From a checkpoint of a small transformer trained on Wikipedia.
Size: 8 layers, width 128, MLP 512 GELU, 1.84M parameters.
Each number is 500 + 25 x the weight over its row's rms, rounded and kept within 0 to 999. Layers, rows and columns count from 0. Numbers have three digits each. The size before them is the row's rms in percent of the matrix's.

# down: layer 5 MLP down (transposed), 512x128, rms 0.225, rows 160-212, columns 0-127
# up: layer 5 MLP up, 512x128, rms 0.396, rows 161-212, columns 0-127
down160 095:465530486461516516516491530496491488536518530505483497494504517510512436489526486485488538536511498512467517538508477530493497513529501485495486488501471483464491503515518473507499484519477513458537472524463471485481440475508525488516510543457524486473499554521515490520480501486490514487558488464459483546490510437524504442517510540462509505481496493531522512488494521557473493521523
up161 101:465492509511533469469481485485534519531496459461489478499471491528444515569485496498506514486541513523495491488460482494489471492470510517520507486496486510538548499502495510489497525483515468518496473540524552510512511506472504491528491524442507539493526464466526525487502499511520510559489495550459510485531483444533501475518508478467544539510489473523493477546502488490517496482515
down161 097:516508445509470531534472477474496487488515512486534496493492489475492454474493533452548524473512521509516450444487522560513529542506459476509510486506537530498483507510504505542498486509510506496455530570505484517460512503511502450505474460529475435535496507544511500536502494505487505512484488444468507492495534481500511501504492481504501510506524500504531488511523483469488509500527
up162 107:503542477545459529529513494500502503516511500481499482483476471506473473486497483451510494488526485479512536491459483518570480472467462515556503559529499470480496474474463544488527512499526506503485543522505469517507520505457477482491501476510507504426487506493485518483550496501507494444508502553519526491532483478490523507495493472562521530502501517498488522483518510496507496482472
down162 111:519521500476507531512463436505494494484494504481439492509529509533491506490482516526496499513478528527521528489479479476486531526507514486534478505505540500451463493516542522490544478500526511438507476462483513482494500546516470494527451503507481485482500524501513498512503479493508537490503547505530469558512515458491458486480482545477465507571506506481507482477490475518535517483471
up163 110:493497490476495495485496478520467509487499535454516516532525481472486453523522509471492507538488451480534431471474501522493519542491491524546519498485491488501506471492490470522478466449510477501530507493475483476509488476496529530519452549492486486483518533516517491518480534561489495489566451495521502509517476519525475503482529499484494491534461518462493499523510536551496524489473
down163 117:514457511512496518514509566453504495516497497525469510485506518474504499503470486510514498504468527484497515541481483506535522452492479488465498520493546503527468480445500512530505557517484516525479496510530513535541527544448474489504564516465479472517483462464471493533500494448493479514506507478496511470479533492494506496479482492500529509518536455523543480503499505447509491472516
up164 101:519471519456496485495480510527505539511526500481489507532525471513478469511487515458513539493497538508544456467470485524489436477501487484508478552498536507464486512495448541440511491528469522500483513498492532488534534508504452481497481478529523528491488499545467489491476538528531490476549539517508482513484528497480535516459495489474544501480510485479494501506510500479509516506458
down164 108:482516498539496478452480523507479503450478521531487492478524527479468501489497484501499447549529434529455490475504481554474530510458485507504502454517507521492535495444518466544502523479518463513529547502497512501497451511468495536525500513501523502470518542486482510523524490499517501474512452470522522496516469488499475493479531495536496478505512536524530515531487495487534506490502
up165 101:437472497495499487496519483542496489527483543524514471523490496505503484534474539509524500524539507496480507452489513511501514499453473501468467508493526494483503512514502504495486472487428460499488494493501480496472517505470510482478485524510506500519479561516510453458465508527485509535510478513464568491479503459475553492507545509513516515507482522534505502540524519438455515514513
down165 107:506501464464530460512476503496496537454485491482470480522510502524519497525537484511501518489499499490484478474523492518536499452509496527553512485508512509538471515486512513484492531537492488474508512492479495487538454494468470502542543484474511510468496471497482497517473545437497494508500556471508446503556516527538437498506492488551499502500505500492494481513476511542546517505456
up166 099:531524546468465467471488489421509491538484451531501486448479489503479505497458518499446477495523476492530503489538522510534481528470466494473461496506444520485509487516504505528484528503523460483534483555541497490495469517480496510534483503497492517490533487482500513472479483506544492491514453490497541494527498539478498543493511504512511514507525514519540481498502490500467493509544
down166 100:485465527528460525527495510524517489442473519528512534475488487514474496493483445576486483498506507478484504533490474520486534456485512517498513445519530471498505485546485506475501535481472516525490496445499524512499519541488536520495477480522512485549453481483485473506516549482514504522522490500462485445500526522526504471457515504524486492484491517489476509501476509540505510538522
up167 108:473487464460513450507469566503464505499531505517531511495479459477507540523525484490490453495535498497530472518539515504505525515504506524516480450468483497514503490492488553479505474499495477518521452475527497533516466511492470494503503483490507520543517490461479532531547503506451467528530533488511483510526502501448464529491482495465510523543505526516514496514467459466516498476514
down167 109:503490458479531476509497508498522499452511489505481487468477498465480536490518472476478527449541512479525476499518504486540507514507512482481486533443502501522522527544530534502496495512532517519475476467480539482539530516508506520473473552524488487536523483482475453514488493505489462481464489490536472529476513478484505472509475489529543530488504456529478490550524473535512474551499
up168 096:482507507521454500477523454500553499508457547489522530503524472547537502482530467538508467440454478501512503484466532495478484532487478555504464499471506500523474501530487473517493493476514487499529492537483534506504515471508528527486461487500503493470507480530504497499453517490497489534557477501469504538488494478502504491507512452477497459548527476473482506500523522515531537513512
down168 115:512533502474505484525515506482498543501511459471529481519504477494523475514477475501491508527516507473452506582496475504549504491497460473514544523522515486494518488473479540476515475480466518470495505480539476535521532524498523514476499502462467459505492528492504518545470480468497503457448508512528504516462475498486504533497494547497502502477494481525538467554503456542505479505482
up169 092:518523524525480522504464494516444524522473490557512509510494490531485478471502484458495477472493468457495501487524506463446501512521531523514490541556468529533485544520498504501501524497493504511487534503499491478500484523502525505461526511533478504472505504506505477483510461523505544529487480496474509481494467502528483498537507535560468497510492440485523507440518491466457547496478
down169 091:504461475472501494496508502503547476481522538482473486514483472503486516486494518494467511504532509522452458475514522455482496494516516460479521485479532512465497512455487488479476525515511503509471487456470512513492514481520507520518485537497527478530519475485519500523474494508470475500557533463523517521433498522487508520524519462528491495489534573510534567544490513497533480463509
up170 093:553485525524521500525468468464455527527506526512481520507444449515497555502535510502522506505485504503546507470490526480487571491470493501508482491513483462527476487513475467457465491527498512508506465501500501470464489504501489491474545531499500478482482488526546497492475481504526533509493511490518549475473517499494480507471469479536533506519495510544542440496521466480499494518480
down170 098:471497455487505504536494533509490471473493511509492508443543541503525535487472512475438481501491486493479497457488489503516512503536510564478501479506517523479452502438488480530496509502499499517520495509505481511491499535503467517471493497557530543483490533498560519508448528521484529504514515521492437490522512465506483483467516505507473460528496490488491478516517474535508529516534
up171 101:485547500519551513508516507475520508487498502508515504485528515510466545459525502488513501434464507514515477513502514482485554486488439518485476493508486522520474512484458499508526469501527468482500536481459541508527481489536488489493492467533504492486448514489515499480502521462554448523486508537508459501482441501506487519484534503495508504530572540505514498482512517528497475498489
down171 102:465546510477516483498515491538536496496515507507494540483540504513492501511500509430503494487473515512471475482456483507464516492475491483444453527504522488457490496496507539485493473461476521460475522525523501485488553504478501569471530509516490492508465550547511491481521495495507492477508545511477534495521501539465477534548510475505524506484499480485547524478478509512494500524465
up172 110:449425507481475512498514491499506506535480518471505507492502503440502512482509480450531499507475504482467500508462510501467497461516476506533435545489474486521498486500510471521520546535498510489477521509505496510512520532531498509533523537478488497511436509531519532466501513484467538515500471484512484512499492552510530519494495505482507471558519537483444506498541500524502480491473
down172 111:504494485527475469460529468500480534468479487508489496526501519522503495457510514485479487481534514490536494446552516478533520550498518495493501509530504530478506487509535506566424525457498489543521490483471496455490501513479504494481472496510499488523474488475475549509452494490445496488551490479462507519557512527513493498488524468492510522501499513498485545515491520519529477496507
up173 103:476504515475496510459473518509509510527479503529500491511503499525483518451532478469525502519548460523465527444496467479520464468490481464464517505531470492484501503519521478484489490542518489559509493502510529485512492531521498486511455516513513515472499508499516473506479538469501468552502488519506536516549491523534563449503555499481475476474505519507536500486472553470505489495501
down173 097:476474495531534474505522468482496520539482493502470453482464451503544500496517517501496536509515479491531520491478508503527581485496478485459551527517538512501497494508502487438521527526504521482512494497515536476462517468482515491488535503526517522512519517498462496535469507513545497498514474493490488521475497489508517502523500467525488530503490479452481432506444492537528483490464
up174 105:478512518524487488506545520510479512523497491464550492478528492505468533502523528539473531487551497482536535527454513521493486466534511486504550526476489528521545483506535496501503499462461509509502468495475480509536473479509487492517490513478433491517501428475505476482490506536477490495476499458524496468539501525524502516483473488479487500500572490483523514489468534482471504483483
down174 108:490454475495484517473573482515542460472496501485496538475483498482495468496528484526538508502491492515487467520466544510481482518514518517534553470483473496535464534447515501548502498504520487472476476490484492554446487542527499510519479495528498507517495520486485511520500492495543454486510473509484502457507485482513502492529486462517492514525498539527535503454509499548471462502504
up175 100:503487506537498501522545519487450529521540534523508489488519530502491512475492501512451491455478492488504487531534519467476477475503524540529472481508518488507486521495470476460550519505460521520493473510521477518480427511528504497517522535481477492495517455496502508545497467460507472484448478492528547512513498502481484526466532521549469533441478484480515492480509517479509491492503
down175 105:512490501481509486490498523494475501477519499544506527503476503476520515512482484536510446510474531516520490477503481532544498473485462497534495512501531518451503504475497509516520526471503542507478476512475514488489516575548460498526487449496513531470483455526481474519541514489480514520488479480490495508522491503485547524491476475497506514482487456509449472572486533439512493537486
up176 103:487511470525521485481532484472497535477509512481525505496463454506502533550502510523477509480491528503500459518520526472501536468477480458528508461537461515532522484488498488496475504476508478526524508489509540472520449483422488499527473493501530490537487470502513526512519460487528515521498462461493484557541503524477495470508559531496505516521528531497531499475487505474469499496475
down176 100:447474502520486523526474518487490479492524524525523499537539485442494504496455482514468525456484510518470463500546528512488512492500488476502504503527534560496523482490496495499535508522490486478493515476496518495533507543489507487524441506517512471495477486476523509528549513457519461496500497463462518521459511496486481531530477454481505531473544484499485509515495521455569498514490
up177 099:482493484526474516511512513503531529482512524504534487498505498500498503493484522460492520488517523499516451539517540472476489503545474472529503475596475474524536497535464456503489517504486486445518521472522482493496525492535491523470496519483472528494520482500555474463493508495481501514473523511474468508493504521460547477496475494512496484521452556525484504520498481455503546517524
down177 101:524434437499518514509488510504537452500501511498506523513524488520499484474456470486547518482496513500530494537520497493456510508535494513527535479531522498474528516524483520498458475488482530459506520511507460480551533493448483527462494506505478477464538479508467496480503524495539531504492539497493555460503517486462509519530505476506519525457508519483524520491496490514474497484450
up178 096:530479468497524528465493499518518463511518498518523496508445460503416473474503536528540485510507479502486504473445460501510537502437507451518500506521476524490532513492507500555488456500505489493554471509500496488524512496517452493480474524474492532505488502546501512515499509525521491488475481502494514514557462526475514520490521510515541544485485469501486501493532529523480492494491
down178 098:497504513520491490452507482552508536492504498446494488486501520510524542516494480494501477479498535467520522488505483528489508462483500517519517495523517492534470489504478489454544521516492498533486503488531557502529484499538482550499538484559483493480477466455521502499458480466479491500495556507475511498464517504476495482542473505507480476512489487537473487542453491513541454462540
up179 100:475512490512475532458500503465499507466546506538494513486470470515532531471525478481504506516511457445521475540492537479483506532523444537468479489485503497525511492476462468510463513534489514500496524543496505501472499503472509489512549498448519540497495443496475482527553538502512475494507492524521485496512528503434528495483510496499512506507442512522500534501479532524497499469500
down179 101:479503498486475434516459526518519518495463498507503499534514495492488515486479501489551499487505454494491528513495499532530513501489561481457529520545482522456523506509497486496514510545543522456463503491500505483511468499472499529492485503500489475492511490514522522504480534489468486519532481484483459471504465535512445496463532535475529515493534478475459447529519471512533516535537
up180 099:516483539507484488515471513489489534485516530535491518477510434495483508466502495533461513486505527517540506467527547536466517493495554492491496481474481513533508491505475521525561470530538507493502515528528504508509472537482426513494494498521456487551441512496473500516499506496497448458500485519538499501478475507497493507480496486504485462452458497503487516517515515489502528497544
down180 102:475483496513505509435481515496479504509507472562455501507529515512488515521487539519502429520447531526456470530503524470503517503550497512489494507447551476491516499507517529512523483482494518504466492509527491521514483519502505498516475507557478538505522514478449493477536526510498463500451489516472464518500463438512510516523500472524509495533513490503470469506474492501502530506506
up181 104:524490503455513515454484511478506501529492513542480505463530463496490456496518479465529519515499540520508488511490546518476477469498519510476498491469508525500537498461522496469504519508421481476483450525517472454455535502482496478504485540510510455535524516520466529502537525507461478491526456517486489526521528490500525484516548497511523498494496489486488489487572485511500531499495
down181 104:513500497497471476512500524489534454484538490485499525556509527505525499515444535503510518509482456499525522485557487540472498483507527488517510508523511499485498483465508477486452473492559525504505493487506515499533485474478510477514526468491486502479459439495511477468454527509525546504469546492497531494473514512479492495483473492512481508541441558510501507478486561474501482510502
up182 100:486501456528478529486536531512478520520524474510459543503533481495531496426475480502515469520461521488503525446492531486519513470475488490535504528502515475491496486445526516507548461488518473516531494492496486491507528503514512505487512485497516516482512494557450489499523516499483525477474536518464490500516531507501514529572489516476482487480455531434495505505483495516513528472506
down182 099:520477517486535512495493543459564490528479543469483481516469513495476469479498513484476522506528502522511528507496497471491520498506499477515501477463501495509484510537462491469485551479464512493472491515480514530475498528506492527478447486486470537514498526549549565499476514507518465488527491525487491513519490436494485474482518509496449516515527527531516457458533508498542487480485
up183 100:503525459519574460502496493481513495478520528519500516513502511509546443516539487509496512477480519468523493443497486485477495488487479467472514531537501462496491484488522471479529501533513469473511519531484495495519475544480504489493501473517472490487481470503500489541502517566462475534510533504520434533503493487494528531532506495485479512528491474516510505481499563524475516451493
down183 092:515493517493482503500468493527476469545448500531461528516441466407459505552507500498525468507464484511502499497469528512468504490538503506520486502474504491490509526515520515516455493454495529534496485496472482533472523510480476522476499481458490467474519500498529534531520507520519518490547500478553531517549508533478511504461502500532476512500510505504518507525498472476501495493527
up184 099:518471536490531525513455498474483474464444507533498552498495458497449490447510463483506505512519480533544519510439496499496498476514522484548491526475482489537459490540519557537486522543518540527519504515541490539497493533514486494479507492469482474508491491456517492491468508522488514507513471514483511536509484450517495460546472500475486512492500489479503508512500509511505516490499
down184 098:436485492519499492508474506496469504492505552511545456469539504510472522492553470508524530488505527448465475489534508507528509513508538449483520459522498525501536527491517506472494530471502478495513471477519510507485523457514511505483459492500491498533525497562479492483548520500479530492491500492499492453508499505497490501475514514541538464541494476511471531490463503472455537491475
up185 096:499526503513513489542499500477488501563475489494492489472479523461478549506512482483557499512485510527524523528474536537458512520501493474477499463478490511502528552464452531518543457522513509498527496525519497494515502499507482490471446436479471537494479495452476510497497494503511492494527547513511514506473507467492522468525501500488455495549534536553508485502484512474484488487509
down185 090:496463488525436507481475510536491533488467484500514508522495484493480500511468475482536510484489506528434486481494527505483518491486489494506480489525528475514487500525490542510569515499508510469548469496488521489483491542501525497494498470515484426480496492520514521463533509536503542530461515484546505505480524469509512473530514527480559533447452481514501496510508504475537477494507
up186 101:509507534491535482554520495509481517533538531548467498513494482466467492502522497545518495466528470530487502499552497503481523553491479469529485555480497514526489463499474505487503518516511519526496467462502512553517481495498512457507507515485506474540500455497471494526460481449459461493469480481477488494512482535553481469512511508468502492491539466504538479473512515490468508505492
down186 105:487467471505497495554460461497474487509504491486456487458472531510525500473493516533506503505480517509512498529462463456505499485526473512484547511512504467505528503547523488488494507451468510522484520539485464524538543506496528479515514517491493470508491525524446471470520519488522547480533479506452554461522530544513491507513536510491511505474487521503459512524483487486521503518450
up187 097:513471554513476529517468470505538518474498489471525509483507544486474495468474496502499537465465523488517513475524554501468482484509476493438457533478527490536473479510483522485513500492527482476503491500540466494510507514555494513499473477521481524533528520475489472521472525468508499494516499514513505458471490501513465553521486496507532516548567468504518449474516506506506511529492
down187 090:462462511519485471485501520521497498516485537480514532488501529505505539543517530495501525476478471512527506491492515510456528457525515466465516479479526500445470491573475508512531469472465473437534471479448508507506490556499494513507482539457475442514510510525521485520495463518462464526534500507526519527511504509523507522480513502488517504513524480493508494512472485496485531511513
up188 105:478493485554491459490522496483476530512487508520499492488524511466524474532514501501476550535490505518468473491522534497491497498467457519506492507532495510499535519536490517499529524491515496460492523527493487478507501530563508507478513485484462508499482464509471532494491457503440516510466462476515501519526493443519491465493466504535472598488531542505491511488473523498479493524516
down188 112:497480491508508485502528529478504532506510494460517478544499511511461468545469524505506521531502491494490519525511517480498450530497458444483469521540521495508517488508499494515524502477497530486519557494502447504520469495499525563478491439467498498470502507470495533507478479489494505470471530505529524492487449486494517475505506545449439531531483546484519488519512519480504485506539
up189 095:456486507546497502526532493450434514529507462506534537495458508530485555495496501464492509498515531499523528488471481474516471537506515466496499506477513508523489468525531536532529504528529520502512492523517499478527528475466450491526517515477503504474531467439464520498536449461507499510515477527476479498476506511501489511523512507486465499534506547534497509461475474505475506484490
down189 091:507463479511505488447498475487506470499475479554457545488529480515527541517531456496490480516503490500481512515513489548500504542483517512478512514478516439521510510539526520487530513528495516494541512512478548499489494506519503505508481494459494429531515491523498528491489452485489546527495477434502480479521470501519478495515518491488496482476509509480467482494499492496480554564482
up190 104:520464522502501516491511508468492527502519465529517504480530448526474468516440546488527519498495501511499490525477490481517434463503528530512516522491455521485561503499533478515459492527502522513484493479525510544512522528472517477505478476487498490505522499468458524492505532568496490500533484496522528464545519449491499510495481483477463474490494547482514461525495470502480515487527
down190 102:494531528524505554476492500529480507460497495521511527485466485512494515522501489493502476510522548481478466494493493464513458539517457495486481464518462514500501526479461520484480522440482507503488467515528503499487492549521504514477499546533473538512495515543515486456502531520476470479489473498521524531496475461541453496519502473525517486570505454507491480504532513527504469474537
up191 102:500510473543536511515524532498441556484422501493513467468522494518501531482512524488485499498476469500497523496519480485479534533499522482535478529515517499508482481494493490489543488496475445489556537491515504516471448516511521517511478481526539492476466483485515491534529473483527506470496481490499514512530455493530462493473533498483540498499517476494474492522488468475462502444525
down191 097:512489487502504476487497453514500486506546483492503517490436457495491469488510521548473479571520493527500486543470548471467492506514532525485472477487472493499509470522459527491488529518522463490507523504463543503538464485475523522512510490516516496486440494518521539465526481493466522521488480488488489496491499486484501519523538517545523529471516548494482469528487548509467476499504
up192 097:474512497467504524518484502482512506514465506464542495538569493517494484475495460495507472533526481437512475488517477496478487466521515501501472527492514483511534479535465476477485518524475518493504531546524461490515518506475454535524506495480483456498494509530498481515493463560493456535445509516532446474516543518525493538539475517508504512531530531486498492506494507508502506499470
down192 104:548529481530493461537556488514523481457499481550481514473496521518467496521483491510498494444507493532518503465500509475497497516497523524487477464497505477542457516518458521484482512509525478481515486511492476479507489537514529518496519500488522532461499510503572534506493510453498517507542514472463492500493477465523492514452512476543507443522481495492519460495491514453548512487503
up193 099:461466483451480503486473503530485472488478510464521498504453458510542518533494510475527518508485456509482462485501492541507492475529506500512543485484501510500519496465509507468479486515550457524516525496492507440477535483511537513508489473494499470510553486455509490472495539506474533557552485504509479492510520492502502509547490508499504502484530491494512499534551536528440493485481
down193 104:537502502491500492464486484527476501524474499511509533500502508483515533495471514499462465499475532502495504522498501480473544495481468483481482517500496503467477449468438515534501503513512524498496523544537510562538489543492457522516508528489515546497470503552504509503505484492507443468509482478489523497468482467501517479479458496454485540542511515498522508490512529441512536490552
up194 099:464474514481493488504530476473521568474492519525537554507477533531467494502521508533481502479442490505470488549480509460500491539463501521512514482496481486514482514490462535524522514487506487506526449519518514514477506443501475514502503516494474492531526505492476501471540545487481466495518533522509506522510475539493515488533502501480519524504444531483488443510529523483525464467515
down194 097:501529505519503511529492482445511493478514496467520477492525532489471531517542465495518499469518487520485480509551529467519526467523497477490500478525505481458510476511533510486509496520474539524504491503522498509507511462509466509569512458463530464476537529529482477496505527488494511480505525482473431512497467492540521485516539501494500518494466493453473506509531483518522417490495
up195 090:519474498484478473473485494519462551433472503475490502480511491486487527485522522515487497488513510507519459512511474440499491531549478498468519509538491559471546485487507481500522470528465499482503442512497514498501508465534510486493491529552463497501526528477466513473489520450509518521494468511513527463541524497515478530512485500471527525501490467550509476531467514518496524512525
down195 093:525530515498472475517530507477493500486503512457485502525536484462498496465534463494508512486456504495559548406492515502471513473485519507492529477536511494499531531509510485552500506530536485495466480451512549472474508500484490483466473469490526492484476482441540527528512493502524473485521511463526528524487514494510483526482529494494479533462508498529493540512481517489502491509503
up196 094:512499565528489452494486495486532502527489490488510516514484479534460496469507505514503451486519516498507502510485515498483512468512514515503516491517495527475487479513506504493487510555536481514456523480473471499524512495487535465537464500547533495511492507510494466506493520490483441540444515492495521494452501440494514515562536500485435527515541527476519471497524536519541501499475
down196 097:513511486480506526482500476494464492495506480544497505511514471519524508541474499558513501482437500469533500468535488501463499501460488547498514482537509495512482508467475526503483461499465477497517521497521512537473490504457463459498553506470460508486482534518486544531517508553501549460522504470497515502541527524516516507504472550532501474475471472482528523494500502453479489509492
up197 096:533506497468493507462440518453515495518547464483480500474505479505500459464524537510488479500499533535525490460526535484462456466454491523527494477472485478460511529512489508510496477541487486525491517484479520517487484508492518491524462492521471506490517536491493502492514547521463472487540576504501514528515497498505515504463501527455515463520516502460525527476540495511525528517507
down197 101:511508487542480438537513488506467473521500531540435497492510504510521496514480491470522515523515489495518541391507483554481497493523501526506507513491498506500470490533501474483507547496519503463507521523507522491511488466482486506453488483461490495512482480527514539508508497541512528512546481461468487517482527508530500485497520513514456492498464523523501527502449518493478502490460
up198 094:501538512496515508467515485516515539472494461485555497482478510517507479565519446538510492513533521498502525508518540513519469517491479505508490507436545457482496471506498523526473489536511489468507547521489489492461499481472501464470449483535496500495524519487464501512469524470508499498478520490519500496495490500496520481473492505444474542485514478486525519501551550456477499509454
down198 086:517488509509527470483538505500463503483469478549490499486454515511503502524461533482508526497492524497511504499500475496488526505509533472513573497500450525505471487517520475485458479535484508502510473491488472537499477529469517500484514511461500531500471466470556444489498479476519477476531474493514548527539483483511472486509508503470573471507493553518487521459524480533507493513515
up199 098:518499499557552473480471502513486471577504482531518497505529449507503529502511480488500494490528493505520458515478498487508498523496475489487511475540474488522491492463519538497498517511525451519439510508511481504540515482510501489509466483492539521497501509512510503448549477535472520491503449488504536511513508521515536518482577479487508493514450479495508447484466501491483506482528
down199 095:517497492464506469538479546542425494514514547465520515504473507533517510478484529492512448440507528492493519490542513449499528483481542465512498493514503498488531505440483507466518486479504515471532474498509480507543525505470509512499528496510541507495489457480508457485495510504465516496502497522500497532546509550501519499486460495487493516524536508526446456490509496485509515482495
up200 104:526517494473478508463494537470500502496461453489480524482496484530503523530499505537453533463443503550511477457491531455488504518491500530494524519485514479459479509470538507473492472529492524520474487548486522533505497506506469491517464487558530509519474477522524507490460509532491487523480471510541485511542491544524513545505513479507515455465510499505487507521483519535497516457514
down200 104:564541517461512474521520485530511521496506502501507494524494450476504465495493525498425519510529506524490489490510463537490505489480502531518522481503524545514486468502515532496530464525451471497512486494526514527503477508493489478485504505515505476469492515480544489541481487495515494482468552538533423507491454533496542456492496527479447479484501489517512492514504466476493533492493
up201 096:528472485512526443514535517544502500515497525521523495485468505526491517516475470493494546539523502505496485480527490464476498474445520467535498495494509499492487486543504483525471475459488494518497521479503535432501481473503485516498525478473466520480493533520497475523529478485518496453495487478503534548518559502508486552468518523474459563496540504470497504493487487474517484462485
down201 095:497547450468462528496468496477499487525471466531513515486512517491513479510512492509537501491463543506483515489478508519517498489556477536510499549485531481490532517473473485490518489486497452446522497502532462519480548544518502524502472526482494477518475508489532516487464567476500520493518506519512483499526439543502466459463484496499483484475500504517500479523491464554520493511495
up202 094:495522516524502472460505526481490472497510516507543490501515433524461554505521516479503519498481493479508515503504450510491498512511524527493528539536516520535449507457487479513470461492477526514461460451499460500520497523474570499485512516494485485530479473467479468464488549520468492503498554498473490493509529492504525502515483535501492562513492462492506519499521508507532522480486
down202 095:493459467462486543486503462512541521500496476472491535503479508502463481503488509542524518540499530496513512493481516501508458537517513477541490482496479511501497496452505499477496491521483513515506468501490483520498516494453498513491477541501484509449506547550483497521467484516495481483484423473518523516527441542521498508544529498512482454511488538538558526487512453500514494497484
up203 093:509475494451528524512511485543508500480479489486515545473470510493512477525492476525503480496473533534531519469474503495522520481476487550565508513527467477523520498501494461466499444494509481523488498470525523538465508460513543518496535503494524482513495447503498438481473520504519501512532491520502535488508522520507497495488484485492527474474469500509513534530489519475495561467563
down203 096:466526504489483555534520502523520478538485454504469503528473454500492538487502485437496515491511507480509482496490483506521520536466526480515495481493507541504478540537508461492524476519544535428522526516483469484476472517508507510505485500508470524506527537492524511533515487482459507466503499511504486433540474476486519506464507498444480485565496524489490511501526504512498487502496
up204 098:484494467508531439461529500454497526525490519519515494478500482499457493517501525531526459476518497469528469489545519518533474523461498520504529503529483532477476541494512540474506528510476517502482465482511516459549529525536469507516462477514489512504498471525471487519514522477461474555489471508488477507508491529527447530525532495526519497516499496501463549520466497527494482476508
down204 107:499480521489543457507529470482456482526493468504500541491474507467464485488515501520508442512522489534539491516503477515523492479486504474480504477467472496482494504491451551502494494537435482522503490465542489545512457496543497497503525535489511516457511529515526458473503511505528498475546494507463516506496494507548560491520504464489477501513499535489534516545473525516483487507491
up205 096:488550495483496488479514514490532539480507530460509462510501486525493535513526465506499554504515488497523502495504494460530490497517529548477495515510493489453484464486509522507522445505571476535505509477534488519537520465518457484483501528527444482482485501498519496506518500508499504509519459525528522499471483512461503534440501481489453512541520510506516512557502474524479480460521
down205 094:514514522485529506479486474516449522484456488533479484507493482482512516512549476490486568533500505496455491531477518453485474506494487441498465502473467479489480506494497478513489529504525495507498528475523488490563470503537489448501469539529500479543471504529520508502530493510542472531512547490501540512464505500506536492496463487471493512487521467515530459487535517514514541504482
up206 099:486476489482490503500445505529470534479472505481474524479487501501495478556498511483564484549505452519491520544526519520495455504495522447506490491482521493522541527515469485455505526520520450525519470508463525503504487495504494477507515466479505500454490527485508511521519519493534552539508506493566513536527448496470471517515509471477458491474475499514484516517499494491511480478501
down206 102:502504454541534540500497490507520449483536514518518441473541492515503505504493483504471555457511483533485521517466481492478536517492503532470493491544506489433485505528487498523462503516467518475529482452493524476455487516493476500511505527524530490512495524520452525504526485507495516472511465467478509474502532539511532495464508485542498494452484488502494520500501560493496512485528
up207 092:491508477506461468498503501523514478458484494514535483501494461523568473496512469497493511450513528451511490519503530483409506505532470489506485502500474467534499510507497496479514500475524532501491444493465515510460470527524498481536522519564525516521471494529514483538481527495524519487478463489499539468523477513518515548539483503476508492519481506476504490493523476478516526530516
down207 095:468538516468495491531491494508506503502503457446503469482500516500466492484533532488504476513510469532515482506475456509533546513537474520505514479514499544513535479495501505501516495535505541502524483474462502496551453514488516488476470506487483541494496447514481496459501497501448543527499528510491481488484546479476469533512531461507531467517480508458505501532443502517514548505536
up208 104:472497475499497536535511498450484509478483483518481479533534466499466541541490435538484474494508552487479487480498505488454527492521451507499523457501477491501495548527510506544510536526483491507478516513558461479495496531495504540513488473456502504468509522489470460522505520475499479492523525484486476459483509467497529514527534533516537493471493502501516509510524508513500473468552
down208 106:448489544431499505498520543477473511512516503510490517535511514527484500499518548430476445511482534481495526530507465461491500496509495493477447495510508499512514508485498527484524479487528518464520497549477489464523520540549503490527476543515517479493474529528462511533454542469477466505513502466482495487508487487448501487506519532497517486482493533507516494520514479531495497494480
up209 099:491480570490500561499544468502507525479485492471493519482538500513514465473479499539501500457506531492524510515482506525455500513523492504498504436437540502520497497488494511478545481499533499479484462470520528484526486494534552498495475478483503496474552508512486488486505533481522491465501490518489512429479506511513529459501508519495508549475494516515505484488516436513511485479517
down209 096:519484538475510479469520519554508488499507525551521532504481499497471436502534492502494440474527485473494536495490506486473514476498531543506534521485462530520460501443499497522489495490525503517521464489515519452506473542491482523522522466506532540490479493490497486504505508505474503484482519434483509474485448511472492544506476501508486561463532525498483511479516495522536511512510
up210 100:474530497455482426508517521499513475482505478533507499533503490525503501521541478478490474452490468506450530509508492486504530504527491471495497518478496539524495514496463532480517440521494513473501540512500507502463549502540524479526529472475484459541509517490475508522493530505534466490528491521487533541482494527505512481503472550516518528486492497503472447522513493480443482472476
down210 092:529517477464490544519487485520534474476471471498480525508481531492492497489534504533519497493506513476468536500536499469487467512543537504422517481515506513518467487452519504551496467482527496498502499497478483519494483497486518456539496472472508533451493494453520509516446513515494536466514535513530508503512525525535552468472511503517491520505499503481489535481474521517495503442466
up211 095:490507479504488473495494536489506519478532509503509523505518464466480492455472529541506509475521469491469510473505530504468548516471527489487514504534512495500466512462476510488473505520513475501544514479515535505494481483498499513509509536509483516497527457464477507456453477568530539506491478473499526513530523473506500493456523548529492544500467462461500541537520509472440525517520
down211 102:472457492479506482489476511518522490521472483456463500478508538481503504533542486493547473519490511465465476523490512483525506520535551529506503469510523510542532471518499489489496489472499521522478535508466472501520507543509511495476480529533440505519487507506501482537510521423529553521478500516482560489483492513469497480502553455506501467497486495490482516481502458537501501492472
up212 100:493489536499509495489473489488521482472506500560483499513518506493511448459543478510514512492531496455474476511528521467527519490511500516493481488493542550507499528534462494493556479494485521505465476474529496530529494525504486502511470517517496536505493528505530533505452521527450529498453484458472502499534507518474480522483482484493474506513473480576498508508494483494465540475439
down212 110:500529497456483500512508470478499499489524506529535513504518474452515466460481462506475496462516488519508535512467499507492526481503508492461516508502484543523464516485522535567515513517501483518517466505491538495503490478500504474498543472493485535486527495471558537515506511500494532485495490497519444523523527465482412537479486547527488508474461517494486539466517494491494523503470